config = dict(
    n_layer=8,
    d_model=640,
    n_head=10,
    n_kv_head=10,
    head_dim=64,
    d_mlp=1728,
    vocab_size=16678,
    activation='swiglu',
    norm='rmsnorm',
    norm_place='pre',
    norm_eps=1e-06,
    positions='rope',
    rope_base=1020.0,
    rope_fraction=0.5,
    qk_norm=True,
    attn_scale=0.141,
    bias='none',
    tie_embeddings='early',
    parallel_block=False,
    extras=['some layers without attention', 'local attention windows', 'shifted keys', 'gated attention', 'exclusive self-attention', 'value embeddings', 'hashed n-gram embeddings', 'a smear gate', 'an embedding shortcut', 'learned residual scales', 'skips across layers', 'capped logits'],
    init='uniform',
    init_std_qkv=0.0267,
    init_std_o=0.00668,
    init_std_up=0.0267,
    init_std_down=0.00406,
    optimizer='adamw',
    lr=0.00112,
    beta1=0.95,
    beta2=0.99,
    weight_decay=0.14,
    lr_head=0.0109,
    grad_clip=1.0,
    warmup_steps=590,
    schedule='wsd',
    decay_fraction=0.625,
    decay_shape='pow',
    final_lr_fraction=0.0,
    batch_tokens=[32768, 65536, 98304],
    seq_len=512,
    doc_mask=True,
    train_tokens=456200000,
    steps=7670,
    dataset='wikipedia_en',
)
Each number is 128 + 32 x the weight over its row's rms, rounded and kept within 0 to 255. Layers, rows and columns count from 0. The size above them is the row's rms in percent of the matrix's.

# layer 3 attention query, 640x640, rms 0.0483, rows 438-447, columns 0-79
size [ 84  86  88  77  87  83  91  92  81  84]
[[118 152 110  72 116 183  90 111 141 138  76 148  79 120 134 135  94 113 141 161 151 100  89  77 116 114 140 126 104 144  58 126 147  88 150 122 148 153 165 180  99 137 117 131 162 138 136 125 112 160 152 157 106 120 133 106 120 135 196 103 112 172 118 127 130 159 110  58 125 160 130 186 146 141 133 186 135 130 157 109]
 [ 78 136  99 119 132 209 111 129 124 104 112 106 127 191 123 141 138  86 142  80 160 163  90  81  99 138 111 124 142  98 124 147 173 103 116 162 150 121 180 166 142 127 109 127 177  80 117 123 130 126 124 136 102 141 163 114 104 128 138  99 194 148 115 103 103 233 150  92 169 138 112 113 128 106 126 138 159  86 180 109]
 [105 143 148 175 187 125 194 129  88 113 129 109 158 120 140 138 142 136 111 134 111 103 140 110 190  71 114  80 144 119 157  99 187 139 139 141 116 158 105  79 141 143 153 114 117 126 161 112  94  76 149  60 139 153 195 140 142 104 169 142 125 108 150 120 134 130  79 153 140 127 149 111 180 135 116 157 155 107  61  89]
 [132 109 119  70  76 138 112 136 164 218 142 175 169  77  85 169 127 125 132 100 133 135 141 105 112 166  90 152 110 158 120 134 120 176 202  95 121 119 118 111 116 136  54 109  58 119  85 112 172 120 118 138 106 120  91 113 140  93 148 119 157 178  92 136 112  90 164 127  64 140 115 147  93 120 125 102 100 126 164 132]
 [ 92 123 128 144 138 133 147 107  99  99  79 122 135 151 125 132 114 152  97 103 166  78 115 120 137  80 146 131 160 168 150 143 160 111 180 129 129 146 173 154 115 142 153  62 121 106 168  96 105 121 107 121  75 126 161 141 112  85 158 115 157  81 135 130  90 137 169 124 127 172 115 132 156 133  87 146 158 116 110 125]
 [145 151 100 195  96  89  75 111 107 155 104 175 127 131 118 140 105 204 138 119  85 125 142 150 183 155 140 169 147 155 108 131 153 109 139  74 109 139 123  85 112 154  70 115 137 158 109 137  96 103 147 117 166 147  90 219 153 113 124 135 137  88 121 113 147 120 123 162 102 123 123 174 110  88 116 116 100 141 111 137]
 [165 149 197  93 120 146 160 123 140 131 178 118 146 103 105 107 185  85  67 117 142 128 180 192 109  75 113 101  91  85 133 135 133 139 126 110  79 127 101 138  88 105 137 145  83 145 204 170 156 115  43  99 101 138 152  88 119 109 148 153 100  69 167 183 144  86 113 123 209 130 188 143 163 176 171 110 114 131  83 164]
 [168  97  96 233 154 127 134 170  85  71 122 138 109 122 162 173 126 161 149 140 148 100 130 137 159  45  90 135 112 166 106 137 113 141 148 154 177 115 127 167  86 115  72 187  94 138 157  96 119 125 144 138 140 146  94 122 139 199  90 144 141 103 113 107 100  99 101 120 174 147  88 139 181 148 123 110 106 119  94 132]
 [106 108 103 126  88 121  90 125  89 141  82 128 142 124 115 148  56 173 130 160 127  82 109  78  78 118 155 131 175 110 155 111 194  85 165 126 139 212 156 156  97 135  80 145 185 136  94 118 148  96 146 140 100 111  67 129  97 103 103 124 171 169 143 143 110 137 165 122 127  95 157 177 140 105 144 159 155 107 139 157]
 [125 153 154 119 114 105  67 135 130 156  60 149 151 108  97 117 161 176 145  60  50 113  83 156  56 157  78 175 142 149 155 135 170 140 144  57 138 140 100 147 182 111  87 102  95  71 118 101 111 186 138 149 120 167 109 163 144  85  84 117  95 157 149 137 127 151 156 155 148 144 114 184 120 107  59 123 132 136 117 126]]
# layer 3 attention key, 640x640, rms 0.0484, rows 438-447, columns 0-79
size [ 81  86  84  84  81  86 101  85  77  83]
[[185 104 142 169 132 162 142  76 108 107 124 128 119 126 109 175 144 167 161 141  57  82 109 111 138 186 112 188 123 145  82 171 125 101  90 107  67 194  91 144 151 132 105 182 143 130 153 118  84 151 140 131 130 140 144  93 178 132 105 106 110 193  74 129 104 115  73  77 169 119  96 156 148 128 120 115 125  37 161 139]
 [136  77 118 102  60 172 106 117 166  97 122 148 132  97 106 197 157  90  30  98  71  85 118  94  82 201  84 116 107  86 112 126 138 100 106 163 154 152 131 126 140 142  81 134 193  66 157 110 118 125 113 183 128 130  80 160 132 168 118  94 114 107 120 114 110 109 131 163 133  81  89 123 134  94 152 124  62  91 191 174]
 [120 148  83 115 149 137 154 145 125 113  94 181 131 145 126 114 131  71 133 151 149 137  96 136 148 136  67  50  61 175 170 183  54 100 198 143 119  93 142 107 150 114 167 100 131 132 116 179 123 143 102  89 117 123  94 201 141 140 146 145 149  84 166 119 155 156 142  98 130 134 117 101  90 129 156  65 124 195 124 126]
 [152 129 157 147 107 181 109 102 168 200 171  67  88  40  82 111  75  92 140 128 161 132 115 132 166  96 149 150 117 131 149  85 207 173 165 152 121 143 142 154 165 132 151 155  99 219 104 126 115 118 147 136 139 118 129 118 118  65  67 131 106 168 150 134 150  99  67 130 109 148 154 134 144 106  69 151 105 125 137  91]
 [131 146 101 166 151 157 130 101 167 118 125 150 105 116  98  93 143 112 107 166 128 154 153 107 121 110 179  59 101 115  88 169 135 143  86 116 128  66  91 123 106 100  90 133  93 149 136 127  69 136 114 134 110 158 107 179 141 120 130 115 136 128 178 124 156 111 200 107 140  82  81 108 131  96 154 137 116 141 143 133]
 [150 109 161 152 139 127 156 109 115 171 155 104 105 108 145 112 140 152 145 112 202 149  82 198 111 111 135  84 152 156 148 152 142 135 145 145 142 134 145 165 112 116 123  96 121 152  82 100 126 141 109 101 148 202  89 106 160 135 143 138 195 112 123  64  97 177 107 103  71 153 131 137 122  93  73  83 101 157  95 100]
 [170 217  84 128 126 115 192 155  97 122 100 144 162 226 154 106 156  86 113 174  75 148 140  84 101  95 140 107 108 109 102 108  56 107  85 100 105  78 128 114  92 108 155  79 102 130 105 153  96 128 108 168 143 107 184 131 145 145 118 116 151 162 108 163 156 141  83 128 103 138 101  48 184 184 162 122 134 151 116 134]
 [ 87 172 130 126 158 120 114 146 103 156 106 129 174 106 107 113 108 113 158 171 137 211 156  83 123  87 197  77  86 129 151 161 106 117 128 160 162 111 116 136 167 141 130  85 100 140 101 153 119 205 145 100 112 116 107 167 134 132 174 151 167 132 177 113 165 135 168 107 137 106 102 190  84 115 146 159 119 113 127 106]
 [106 110 153 159  96 147 148 131 117 118 141  93  89 129 156 161 200 133  81 129 147 101 168 155 180  90 142 122 164 121 134 198 131 154 158 165 180 152 108 170  91 128  80 128 179 118 109 176 108 126 113 172 107 155 134 178 110 128  69 126 147 133 100  93 102  46 137 127 115 167 109 151 141  67 121 189 112 160 148 154]
 [158 158 187 147 159 121 100 138 114 148 145 135  70 111 141  99 135 102 107  95 141 117 134 173  92 127  88  70  78 150 127 101 153 184 142 119  56  85 115 196 164 119 112 125 143 148 113  78 143 143 179  46 136 111  98  66 141 102 126 116  94 144 167  80 117 141 115 150 127  98  72 104 140  97  81 132 151 103 116 103]]
# layer 3 attention value, 640x640, rms 0.0489, rows 384-416, columns 0-79
size [110 109 101 102 107 115 106  95 102 116 109 117 124  96 100 103 120 122 114 109 107  94 105 102 114 113 101 118 111 106 112 103 111]
[[108 119 127 111 156 113 149 118 143  76 113 136 187 106  71 121 155 160 225  70 104 153 162 142 170  90 175 173 193 170 136  66 101 116  63 108 115 143 121 176 156 100 168 138 101 153 144 153  85  98  92 102 150 150 180 224 131  79 136 119 125 115 133 155  82 118  75  85 157 151  94 177 150 130 187 111 125 143 183 111]
 [104  97 163 134 152 114 140 149 123  88 168 112 195 104 108 119 167 149 100 114 122 142 121 182 154 151 130 177  80 105  66 130 130 149 110  77 118 196 122 178 167 111 150 111 143 184 120 113 185 174 133 135 147 144 105 117 183 131 123 185 108 128  99 141 108  69 150  81 136 120 164 205 150 161 100  52  88 117 128 129]
 [129 142 134 112 128 202 166 140 193  99 128 104 161 150  10 161  93 119 108 100  82 117 152 146  55 187  73 121 151 106 173 151 127  78 125 162 178 132 116 179 162 127 101 124 138  95 123 115 117 102 110 130 178 108 159 130 124  59 173 109 159 121 121  76  76 129 108 177  96  89 136 122  98 146 145  89 138 128 121 177]
 [ 76 189 132  92 119  84  97 146 129  86 100 122 193 155 154  96 125  81 138 167 111 127 137 156 152 118  87 175 167  78  71 177  96 186 145 169 171 127 117 141 146 125 136 180  91 121 119 167 163 154  53 144  97  70 143 143  79 145 152 147 137  89 172 147 148 147 189 131 173 165 154 189 177 135 190 107 127 140 156 125]
 [131 159 136 144 164 139 174 153 172 105 137  86 140 186  17 138 148 105 112 100  37 125 203 180 112 147 122 161 112 137 155  64  93 136 150 117 117 126  94 150  69  73 124 147  59 176 166 189 157 140  97 106 129 120 111 160  79 118 149 179 163 107 151  98  98 125 137 111 161  97 131 147 136 123 115 114 163 126 113 121]
 [137  96 159  85 149 143 114 131 134 146 149 122 181 115  70 142  48 172 138 152 130 124  56 164 135 119 136 149 138 123 135 133 151 128  87 118 115  78 128  86 122 122 179  81 151 203  71 146 126  99 185  67 122 163 114 109 105 124 141 178  63 159 198 104 154 162 111 120  58 123 149 163 157 142 116 151  84 130 152  78]
 [ 90 128 189 105 173  82 172 132 108 138 161  61 155 132  52  91 102  87 129 135 108 105 155  96 122 104 146 102 136 143  83  84  95 118 144 104 109 154 168 120 156  88 122 137  96 137 155 134 115 173  79 115 124 107 181 115 128  88 102 155 174 178 140  99  77  84 102 103 109 118 159  85 155 152 147 115 165 106  81 121]
 [ 98 121 160 160 174  75 121 120 126  91 150 111 189 132  97 111 122 164 161 133 101 139 157 136 139 146 127 238 140 137 115 142  88 164 138 157 114 171 138 117 138 106 116 111 101 149 141 157 117 124 131  90 148  89 183 158  84 103 100 186 103  87 120 151  81  50  99 101 128 135 159 200 156 164 143 112 105 121 126  86]
 [102 159 140 112 154 144 127 141 179 115 120 130 149 140  48 127 166 141 148 136 100 140 129 213 110 179 120 164  84 179 158 177 118 120  93 131 154 134 122 145  92 104  73 185  93 152 209 141 136 141 105 155 106 106 140 160 130 107 149 171  85 161 156 129  82 143 118 162 130 162 153 122 131 135 129  63 133 158 130 178]
 [134 111 132 118  72 140 119 133 126 154 135  68 158  70 109 105 118 131 178 123 107 129 122 165 115 134  77 184 129 119 108 106 113 207 101 139 126 163 119 194 180 113 138 105 141 110 105 119 110  68 120 125 158  94 108 106 103 108 135 102  86 153 112 100 145 101  92 149 190 140 145 134 100 151  96 124 172 121 111 131]
 [ 61 164 158 107 122 142 159 160 161 126 123 103 151 113  18 123 157 119 143 156 120 140 182 153  92 103  83 179 177 149 122 129 102 148 158 103 151 201  84 140  65  98 131 113 101 165 166 200 144 181 123 152 160 138 169 171 126  49 145 166 148 109 172 116 134 129 146 149 144 128 116 129 128 137 154 101 143 138 106 113]
 [146 146 113 117  77 114 115 122 119 140 107 138 150 139 141 136 122 159 181 144 165 108 135 112 174  63  95 163 144 151 127 122  93 131 174 118  81 138 160  41 175 134 174 174 132 196 135 156 167 131 189 167 113 111 141 119 137 139 115 104 108 125 134 170 162 130 146  74 146 187 127 140  70 143 128 176 120 104 127 144]
 [119 120 133 131 144 127 156 145 139 147 138 113 159 122 140 119 176 124 127 152 147 149 153 121 108  97 126 120 100  82 126 148 144 132 106 163  57 156 121  64 144 140 136 123 157  72 113 114 143 112 113 172 142 144 167 103 120 155 136 158 233 124 139 125 111 135 133  92 152 107 141 113 134 150 138 148 124  54 114 104]
 [204 174 113 126  64 135  86  82 142 210 157 118 120 102 158  83  95 103 129  99 133 148 169  77 190 124 172  89 104 157 172 136 149  98 123 111  83  83 171 158 175 146 111 123 158 134 142 116 122 118  99  78 114 111 150  95 123 157  58  81 121 159 128 137 140 133  93  64 178  91 135  58 105 160 104 148 153 141 153 185]
 [155  71 113 136 192  65 143 112 124 129 138 109 179 131  97 148 157 192 105  99 109 115 176 109 154 120 151 102  80 135 153 158 149  69 101 124  84  99  91 107 107 141 115 106 123 105 191  86 121 155 188 111 110 114  88  77  85 144 121 175 186 105 131  85  64 121  97 129 136 125 125 113 138  87 115 146 151  77  61 114]
 [130 135 100  70 110 129 120 117 100 140 100 140 132 148 186 134  66 178 153 122 170 129 101 106 193  94 136  98 192 113 155 128 115  99  92 133 110 115 153  82 154 176 145 103 150 148 107 117 151 118 177 128  87 135 109 147 107 166 132  60 150  88 202 131 161 137 170 144 100 168 122 112 113 125 167 141 112 128 128 132]
 [138 132 130 115 168 108 118 116 144 152 135 102 206 132 131 138  99 150 171  74 122 180 128 179  96  69  93 160 186 114 138 132 101  91 110 137 125  71 107 140 141 113 143 148 115 135 124 137 129 100 149 100 142 110 126 113  77 126 183  92 181  70 131  80 119 166 126 114 111 137 139 175 104 106 107 172 123  86 114 139]
 [117 159 108 131 167 109 165 154 129  79  94 193 114 174 158 131 161 136 124 156 142 138 159 150 111  66 125 148 111 150 137 131 177 154 149 106 120 117 130 148  96 133 152 165 115  76 133 156 125 125 136 194 168 117 173 102 156  74 137 143 152 165 120 144 172 212  89 114 123 125  91 140 100  91 176 138 134 126 103 125]
 [118  97 130 106  87 140 125 109 107 140 135 137 119  87 112 109 121 111 124 158 111 153 127  95 186  67 116 166 108 116 124 110 140 142  66 103 144 156 123 117 121 152  74 119 158 131  63 129 173 128  92 132 125  82 114 163 109  96 142  79 118 118 118 178 127 144 123 109 104 124  89 150  98  96 103 133 130 116 131 163]
 [153 112 122 114  80 149 141 133 101 133 119 129  90 117 175 126 106 115 140 146 135 120 123 166  97 124 139  64 126 141 131 121 138 123  59 138  19 127 166 104  94 122 105  67 136 145  75 106  74  91 143  90 103 194 120 115 146 199  97 118 174 132 103 128 127  92 116 157 192 119 151 122 196 136 176 133  98  93 154 182]
 [146 125 113 143 113 175  91 127 124 225 165 106 115 127  93 117  89 107 145 186 140 143  96 143 101 215 139 145 145 135 124 151 184 125 117 130 168 122 133 156 130 104 140 117 139 142 103 104 141  78 113 128 143 130 139 110 127 151 137  88  83 156  85 130 125 185 109 169 137 124 127  97 135 133 104  97 157 126 162 126]
 [ 90 121 163 120 189 120 157 141 158  40 147 105 193 114  38 142 178 164 161 223 121 149 156 121 106 134 126 113 143 148 121 111 154 101 143 103 146 127  91  88 101 131 122 133 114 126 109 166 105 115 128 201 126 134 153 198 196 121 153 202 195 105 113 150 103 146 117 111 142  89 152 176 183 121 174 106 113  84 109  55]
 [156 193 146 139 124 135  57 127 133 115 131 117 152 104 124 148 115 120 129 136 153 127 115 138  83 133 149 116  94 129 141 141 202 112 162 110 164 111 108 154 112 128 134 138 174  94 173  79 104 154 154 138 149 141 142 105  88 123 143 172  99 135 139 124 167 138 156 133 122 148 187 135 129  95 118  79 124 117 133 195]
 [101 111 175 117 198  87 124 103 135 107 178 102 201 118  68 125  96 139 185 123  87 134 183 215 154 133 146 181  80 127 151 130 141  87 110  71 142 109  97 164 129 118 113  81 154 142 165 145 178 100 153 136 112 100  98 107 128  89 119 153 100 134 127  93  84 138 132 107 136  96 165 152 162 165 142 105 125 124 172 134]
 [133 167 103 150  90 144 118 150  78 165 109 137  64 149 206 110  51 107 154 131 161  92  75 102 150 160  78 127 128 109 123 177 168 151  92 179  73 143 138 122 168 136 137  78 161  94  80  59 141  50  96  86 148 153  94 135 151 154 107  88  93 126 133 164 118 106 178  95  96 116 148 110 114 155 134 134 123 182 126 131]
 [165  72 130 117 122 174 121 129 149 122 124 156 133 113 165 147 142 135 139 120 163 133 110  75 135 136 136  86  88 137 152 171 157 109 111 163 133  95 115 114 133 121 108 121 153 100  99 108 126 111 178 109 117 182  94 119 190 165 131 160 157  83 141 125 120  85 148  97 128 141 147 110  96 148  68 133 127 142 162 169]
 [163 152 113 127  79 175 109 111 114 170 153 152  73  80 135 136 120 134 147 140 137 109  99 105  99 129 157 167 113 129 137 101 157 107 180  94 167 105 123 165 145 112 139 110 144  93 124  95 120  82 124 158 184 157 141  73 154 127 134  90 128 101  76 141 121 182  83 158 111 106  97 130  81 106 125 138 137 148 150 189]
 [143 111 129 143 144 131  96 122 121 129 104 133 110  89 103 136 129 170 128 179 117 142 121  85 115 103 129  84 145 124 127 122 166 137 149 168 207  99 130  89 126 112 103 170 122 104 106 131  79  68 148 115 109 114 105 152  57 120 132 131 129 101 131 103 146 148  82 176  91 105 140 138  91 109 116 186 149 127 111 137]
 [126 128 122 135 162 106 120 154 107  94 140 136 120 156 122 148 128 143 105 106 161 167 115 138  89 184 120 197 104 145 122 119 181 135  93 101 129 107  75 146  71 103  98  98 121 104 139 109 149 118 155 108 183 139  67 135 125  84 153 123  74 113  94  84 126 162 141 153 125 117 134 187 144 105 128  94 124 138 103 108]
 [127 138 131 153 153 133 162 163 140  51 122 128 161 175 105 138 145 157  88 153 115 186 127 132  57 134 106 150  80 144 152 118 156 140 103 145 125 157  89 114 112 106  91  78 140 105 122 134 124 103 107 129 151 143 116 146 133 116 125 182 129 165 119 134  86 120 140 104  91  77 144 135 131 110 103 104  91 100 110  84]
 [144 176 121 143 136 150 115 124 133 156 129  99 127 154 161 130 123  62 116 194 151 131 140 117 140 181  89 148 154 120 181 196 178 151 161 116 100 114 103 153 215 136 134 103 190 133 114 157 103 161 120  89 154 101  87 122 135 122 113 129  99 147 132 143 169 149 163  68 127 103 116 145 108 143 140 160 145 148 165  93]
 [130 120 153 129 204 113 155 121 129  82 138 128 147 142  92 164  48 158 163  82 119  94 139 131 127 172 128 147 155 129 128 146 168 138 116 150 149 191  88 132 138 113 148  77 114  48  99 101  95 117 153  79  98  90 132 104 103 102 169 185 142 111 177  68  95  86 134 107  91 122 160 121 161 114 135 132 138 155 135  73]
 [193 188 147  71 109 151 103 111 181 140 121 159 205 109  83 122 132 119 138  87  93 147 144 167 124 129 146 161 165 167 100 131 118  95 105 146 122 142 106 170 151 126 130 148 189  96 123 210  80 139 116 119 132  96 173 143  93  68 118 128 184 176 161 111 149 168  47  70  81  80 152 153 172 143 170 142 134  88 173 178]]
# layer 3 attention output (transposed), 640x640, rms 0.0477, rows 384-415, columns 0-79
size [118 107  98 103 110 116  91  90 109 112 111 110 115 101 106 104 118 129 114 110 108 101  99  99 113 115 104 111 115 115 113 103]
[[148 156 156 177 157 152 152 103 135 128 116 123  76 106 135 136 103 115 102 123 100 187 165 108 111 119 113 167 120 151  91 190 130 135 120 125  61 162 121 157  95 156 124 131  95  87 116  73  97 131 137 147 193 205 161 145 115 133 100 124 104 162 116 147 121 162 111 119 125  99 132 110  93 133 109 122 158  70 133 140]
 [ 92 116 116 103 100 124 161 147 159 139 125 143 153 151 155 137 112 162  72 185 139 140 137  88 144 131 147  61 125 101 110 151 145  86  86 131 103 137 152 185 114 142 157 131 127  74 121  48 146 124 142 126 127 111 137 118 148  71 107 123 148 102 120 104 156 166 136 163  96 107 126 135 136 131 116 122 152 137 149 134]
 [ 98 152 140 175 181 105 146  83 144 188 149  92  62 107 107 127 107 151 144 135  80 140 111  84 136 105 111  95 120 184 146 114 110 148 164  65 152 103 157 118 158 211 109 116  64 140  86  86 128 189  69 134 126 117 158 152 127  61 118 137 111  89 141 151  83 208 172 150 104 164 143 105 119 150  74 128 114 153  93  99]
 [180  97 138 180 109 134 153 121 115  60 149 132  79 153 127 150 121 163 109 122 166 139  98 133 131  97 142 165 136 149 166 117 144 178 132  97 166 196  97 195  87 108 172 132 176 144 157 125  74  51 164  94 114 121 141 140 114 127 155 105 105 157 156 127 140  41 202 117 174 105 142 161  99  87 128  95 114 143 109 127]
 [109 129 108 157 194 138 128 124  74 124  86 152  40 105 103 160 161 168 147 171 103 118 139 112 119 127 103 117 135 149 135  70 136 183 161 144 137 131 130 167 161 108 122 147 113 161 154 171 166 162  85 159 163 150 131 100  87  79 155  84 125 163 201 101 125  94 138 116 133 183  71 111  96  79 126 158 129 109 150 168]
 [ 93 119  88 188 111 126  98 123 143 105 146 140 172 103 133 170 154 127  71 142 154 113  96 187  90 152 124  82  55  87 105 124  99  81 170 134 171  91 118 140 101 153  96  30 129 146  80 149 109 104 102 121 126 166 157 117 169  96 140 128 172  66  84 127 176 151 140 153 110 108 154 162 173  97 191 143 123  84 139 131]
 [150  92 184 104 123 146  90 132 113 127 120 115  71 110 146 139 132 157 138 167  81 118 186  70 166 151 173 125 198 160 102 104 157 109 100 144 150 146 150 160 123 130 168 198  93  77 110 104 121 137 176 138  88 144 129  99  74 115 129 129  90 130 195 157 135 153 164 107  98 126  79 174 115 121  94 104 173 145  97 151]
 [119 127 147 115  99 162 158 146 129 155  96 126 123 100 130 141 101 123 106 125 126  93 114  89 132 152 117 150 145 141 131 127  79 119 135  94 158 155 204 166  73 193  67 173 123 126  65 102  80 139 117 109 123 153 112 120  82 119 141  38  48 158 114 197 134 173 161  82 123 160 100 165 117 158 109 143 186 127 112 157]
 [197 141 181 166 119 137 153  97 144  93  92 124  71 117 155 166  44 179 163 153 131 132  89 119  83 129 126 154 120 179 177 155 138 101 138 132  80 124 106 207  80  76  91  98 161 133  90  88 117  83 107 115 153 139 172 154 160 106 132 104  89 139 130  98 119 121 180 134 129 138 178 147  82 124  94 166  79 120 113 137]
 [ 52 157 103 144 107 153 120 125 133 161 132 119 150 120 108 139 165 126 139 136 139 121 162  61 191 130 119 132 141 129  55 163  91 115 127  72 145 188 146 165 141 108 142 145 175  97 132 119 123 127 145 174 153 110 152 155 154 156 170 149 148 130 129 168 127 149 123 129 184 109  83 147 194 206 128  91 130 155 121 172]
 [135 105 126 146 189 134 166  97 112 152 121 144  48 108 128 158 138 143 161 166 131 161 144 104  79 122 140 121 122 178  85 156 193 182 160 147 133 149 130 183 107 219 151 146 138 117 184 159  95 135 161 170 140 114 135 114  72  93 158 129  92 200 204 180 127 102 137 123 151 186 102 113 101 131  71 138 123  94 102 117]
 [155 112 131 135  62 161 126 133 135 114 178 106  77 157 143 119  86 116 187 162 172 129 117 139 122 133 171 168 104  48  88 127 149 100 125 129  70 157 162 194 112 147 169 132 204 164 136 179 128 135 140  99 114 141 104 101 129 126 164 159 152 162 133 135 132 135  81  88 173 113 115 150 138 166 152 163 144  73 139 153]
 [110 102 114  97  78 151  91 161 124 169 135  98 110 163 124 107 118 116 114 143  91 145  86 122 163 132 120  79 116 117 117 132 126 174 150 137 156 170 195 131 169 204 131 116 151 140 154 155 117 189 148 163 107 105 106 125 157  92  91  89 141 142 162 120 135 172 107 185 113 115  83  91 106 159  97 132 173 154 103 138]
 [122  81 127  98  87 129  70 171 148 176 149  91 155 167 151  91 102 124 159 116 126 130 189 122 162  79  83 138 157 118 138 170 121 123 117 167  53 141 152 105 168  90 177 165  56 144 174 142 161 106 116 104 196 120 129 112 151 125 100 169 133 114 117  84 147 132  99 102 124 156 135 124 131 242  94  98 107 128 129 137]
 [143 169 158  97 141 119 116 163 109 137 101 162 121 127 138 115 176 141 137 166  79 105 116 130 143 137  91 134 147 146 109 120 145 104  90 166 128  70 172 127 134 146  89 174 108 108  90 131 185 194  93 171  77 164 112 129  65 158 107  82 118 135 155 147 186 145  71  94  71 196 113 136 136  91 122 148 173 117 160 161]
 [177  86  98 153 156 112 150 113 118 109 159 141 124 145 127 122 171 145  68 101 176 125 130 148 115 105 117 175 149  85 100 140 128  87 132  97 135 185 118 131 169 134 152  78 173 138 137 115 144 103 116 112 116 103 146 123 154 111 130 174 145 124  59 161 160 142 133 127 134 135 169 162 139 129 144  80 167  86 157 101]
 [132 116 119 126  93 135 107 130 120 111 121 143 131 148 136 105 165 131 125 105 139 130 117 143  96  88  82 106  69 147 105 118 141 182 170  91 185 127 164 133 173 219 120 127 107 168  85 138 111 182  83 155 148 132  95 133 128 115 144  97 148 110  94 156 117 157 107  86 108  84 137 149 120 144 123  83 161 104 129 154]
 [141 151 159  99 129 146 124 136 114 115 141 123  93 146 149 116 122 140 131 168  84 156  97 171  85 108 172  59  86 105 134  93 133 203  91 186  84  74 117 164  41 133 146 130  57 110 203 130 125 141 173 173 106 171 143 122  90 137  94 140 162 116 130 121 154 104  63 185  58 117 138  47 116 108 141 152  70  95  82 123]
 [151 124 121 136 123 108 109 130 154 120 150 129 138 141 114 168 117  95  76 128 148 125 149 146 156 128 138 131 140 133 100 143 117 138 155  98  93 121  74 159 139 106 137 179 161 106 194  99 164  85 143 111 172  99 101 136  92 116 121 131 146 135 124 154 164 191 117 129 182 108 134 154 135 155 125  83  68 112 169 103]
 [ 93 119 121 130 141 134 112 123 102 137 133  84 182 129 118 135 162 130 132 127 169 119 109 132 111  88 106 166 114 107 114 187  88 142  72 142 144 155 102 152  61 125 133  72 105 127 101 145  46 113 158 121 188 155 183  80 156 179 157 172 112 133  96 151 101 109 105 183 151 125 128 128 135 120 189  91 135 149  72  86]
 [103 102  79 150 143 147  86 123 137 171 134 147 141 110  92 145  96 137 138 131 141 158 134 161 112 114 111 133 144 149 136 135 130  80 116 135 203 148 113  82 166  60 133  58 109 179 121 126 119  80  98 119 124 102 141 148 228  91 172 147 101  74  55 117 125 201 139 128 149 112 184 140 109 174 188 127 106 163 160 158]
 [142 151 152 163 197 164 157 116 131 172 152 140  44  96 103 149  78 136 122 169  94 164  90  86 108 161 155 139 193 185 162 127 193 141 121 140 143  96 170 145 101 189  80 147 152 100 139 115  86  98 186 126 118 121  93 135  83  95 116  93  78 163 164 139  86 124 119 152 150 189  87 114  65  73 130 151 146 124 141 108]
 [145 152 124 132 100 126 136 136 162 134 135 132 188 163 154  94 127 147 197 143 153 151 105 129  73 119 128 161 141 153 150 192 208 107 145 172  88  33  85 111 137 114 149 154 130 119  96 132 142  74 142 101 179 107 140 171 125 138 122 141 124 131 174  70 123  34 165 142 117 190 164 129 119 110 127  95 110 125 127  82]
 [135  95 137 134 130 152 158 148 118 138 110 153  94 124 126 130 128 147 106 192 140 101 135 101 141 126 131 133 132 122 150 141 113  99  92  93 129 106 153 193  94 160 109 117  55 143 114 107 120 114  77 126  94 158 128 145 138  97 132 116  48 108  67 106 180 196  85 124  34 152 110 147 139 113  97 133 183 135 165 139]
 [ 80  96 101 115 105 113 115 164 150 140 153  95 184 111 119 143 158  69 117 105 127 154 150 109 184 103 102 108 117  80  94  95  74 116  98  94 120 143  89  67 159 111 175 130 112 136 141  89 143 112 109 120 154 129 133 157 168  97 118 200 183  96 109 112 133 129 175 169 167  77 147  75 183 188 132 108 158 160 140 166]
 [ 84 158  62 124 116  81 123  94 133 150  96 116 210  98 155 127  96  82 116  53 138 104 126 100 117 123 168  85  91 130 131 183 125  78 210 118  89  87 135  84 139 156  35 105 183  67  88 105 144 183 117 116 158  93 170 128 179 157 102 151 165 102 117  98 104 159 103 181 132 115 142  94 154 121 156 129 135 140 147 100]
 [ 86 122 117 141 131 146 112  96 151 192 153  89 167 112 129 103 118  65 161 133 178 145 157 116 105  67 110 143 106 144 112 153 130 151 113 121 146  83  73  68  90 118 156 156  44 139  94 127 114 146  98 159 135 141 124 133 122 170 161 194 131 112 103 102 105 177  95 106 127  76 137 101 129 165 160  98  89 133 148  84]
 [140 172 102 140 119 149  97 132 164 120 116 136 182  87 140 162 112  61 120  80  86 135 114 120 159 134 140 120 131 197 144 119 103 142 186 129 126  66 113  74 122 127  65 158 170  97 118 145 145 105 121  97 174 104  97 141 100 179 120  97 159 112 118 148 114 103 145 148 204 146 118 131 131 183 145 117 126 130 124 123]
 [ 76 133 118 107 157 116 125 169 140 139 113 170 177  88  56 155 194 178  85 170 150 120 111 151  92 124 118  91  86 100 126 106 150 143 149 133 221  77 162 150 135 189  85 130 100 121 121 124 121 135  84 143 134 114 152 146  73  62 147  97 158 135 114 169 194 209 104 161  97 184 127  85 163 111 157 128 142  73 165 154]
 [ 70 147 129 116 132 103 118 155 136 174 120 112 155  88 127 117 143 117  89 141  96 117  73 101 118 129 137  12 104 122 151 118 103 130 190 154 117  57 145 114 124 165  81 125 122 107 121  92 146 159 106 139 195 149 104 150 116 115  96  87 196 103 170  88  84 137 154 199 137 135 130  69  83 123 128 130 144 137 123 152]
 [ 87 134 119 149 138 120 119 123 127 137 155 104 153 141 117  99 145 140 158 112  99 173 162 144 153 139 123 125 197 140 148 113 113 167 102 126 107 111 148 124 179  91 137 169 109 180 180 143 143 132 107  96 133 104 118 195 158 101 116 166 121 106 100  87 106  74 138 103 153 166 110 119 136 192 165 147 115 163 186 140]
 [ 79 152 110 160 155 153 146 152 147 128 137 116  93 110 127 121 163 137 135 132  59 189 124 126 146 102 152 120 111 139 123 105 108 103 122 129 180 127 178  89 113 165 115 153  66 116  57  75 177 151 126 134  95 127 132 162  88 117 113 169 135  91 182 101 122  75 167 184 114 179 145 120 184  56 145 166 197 132 161 110]]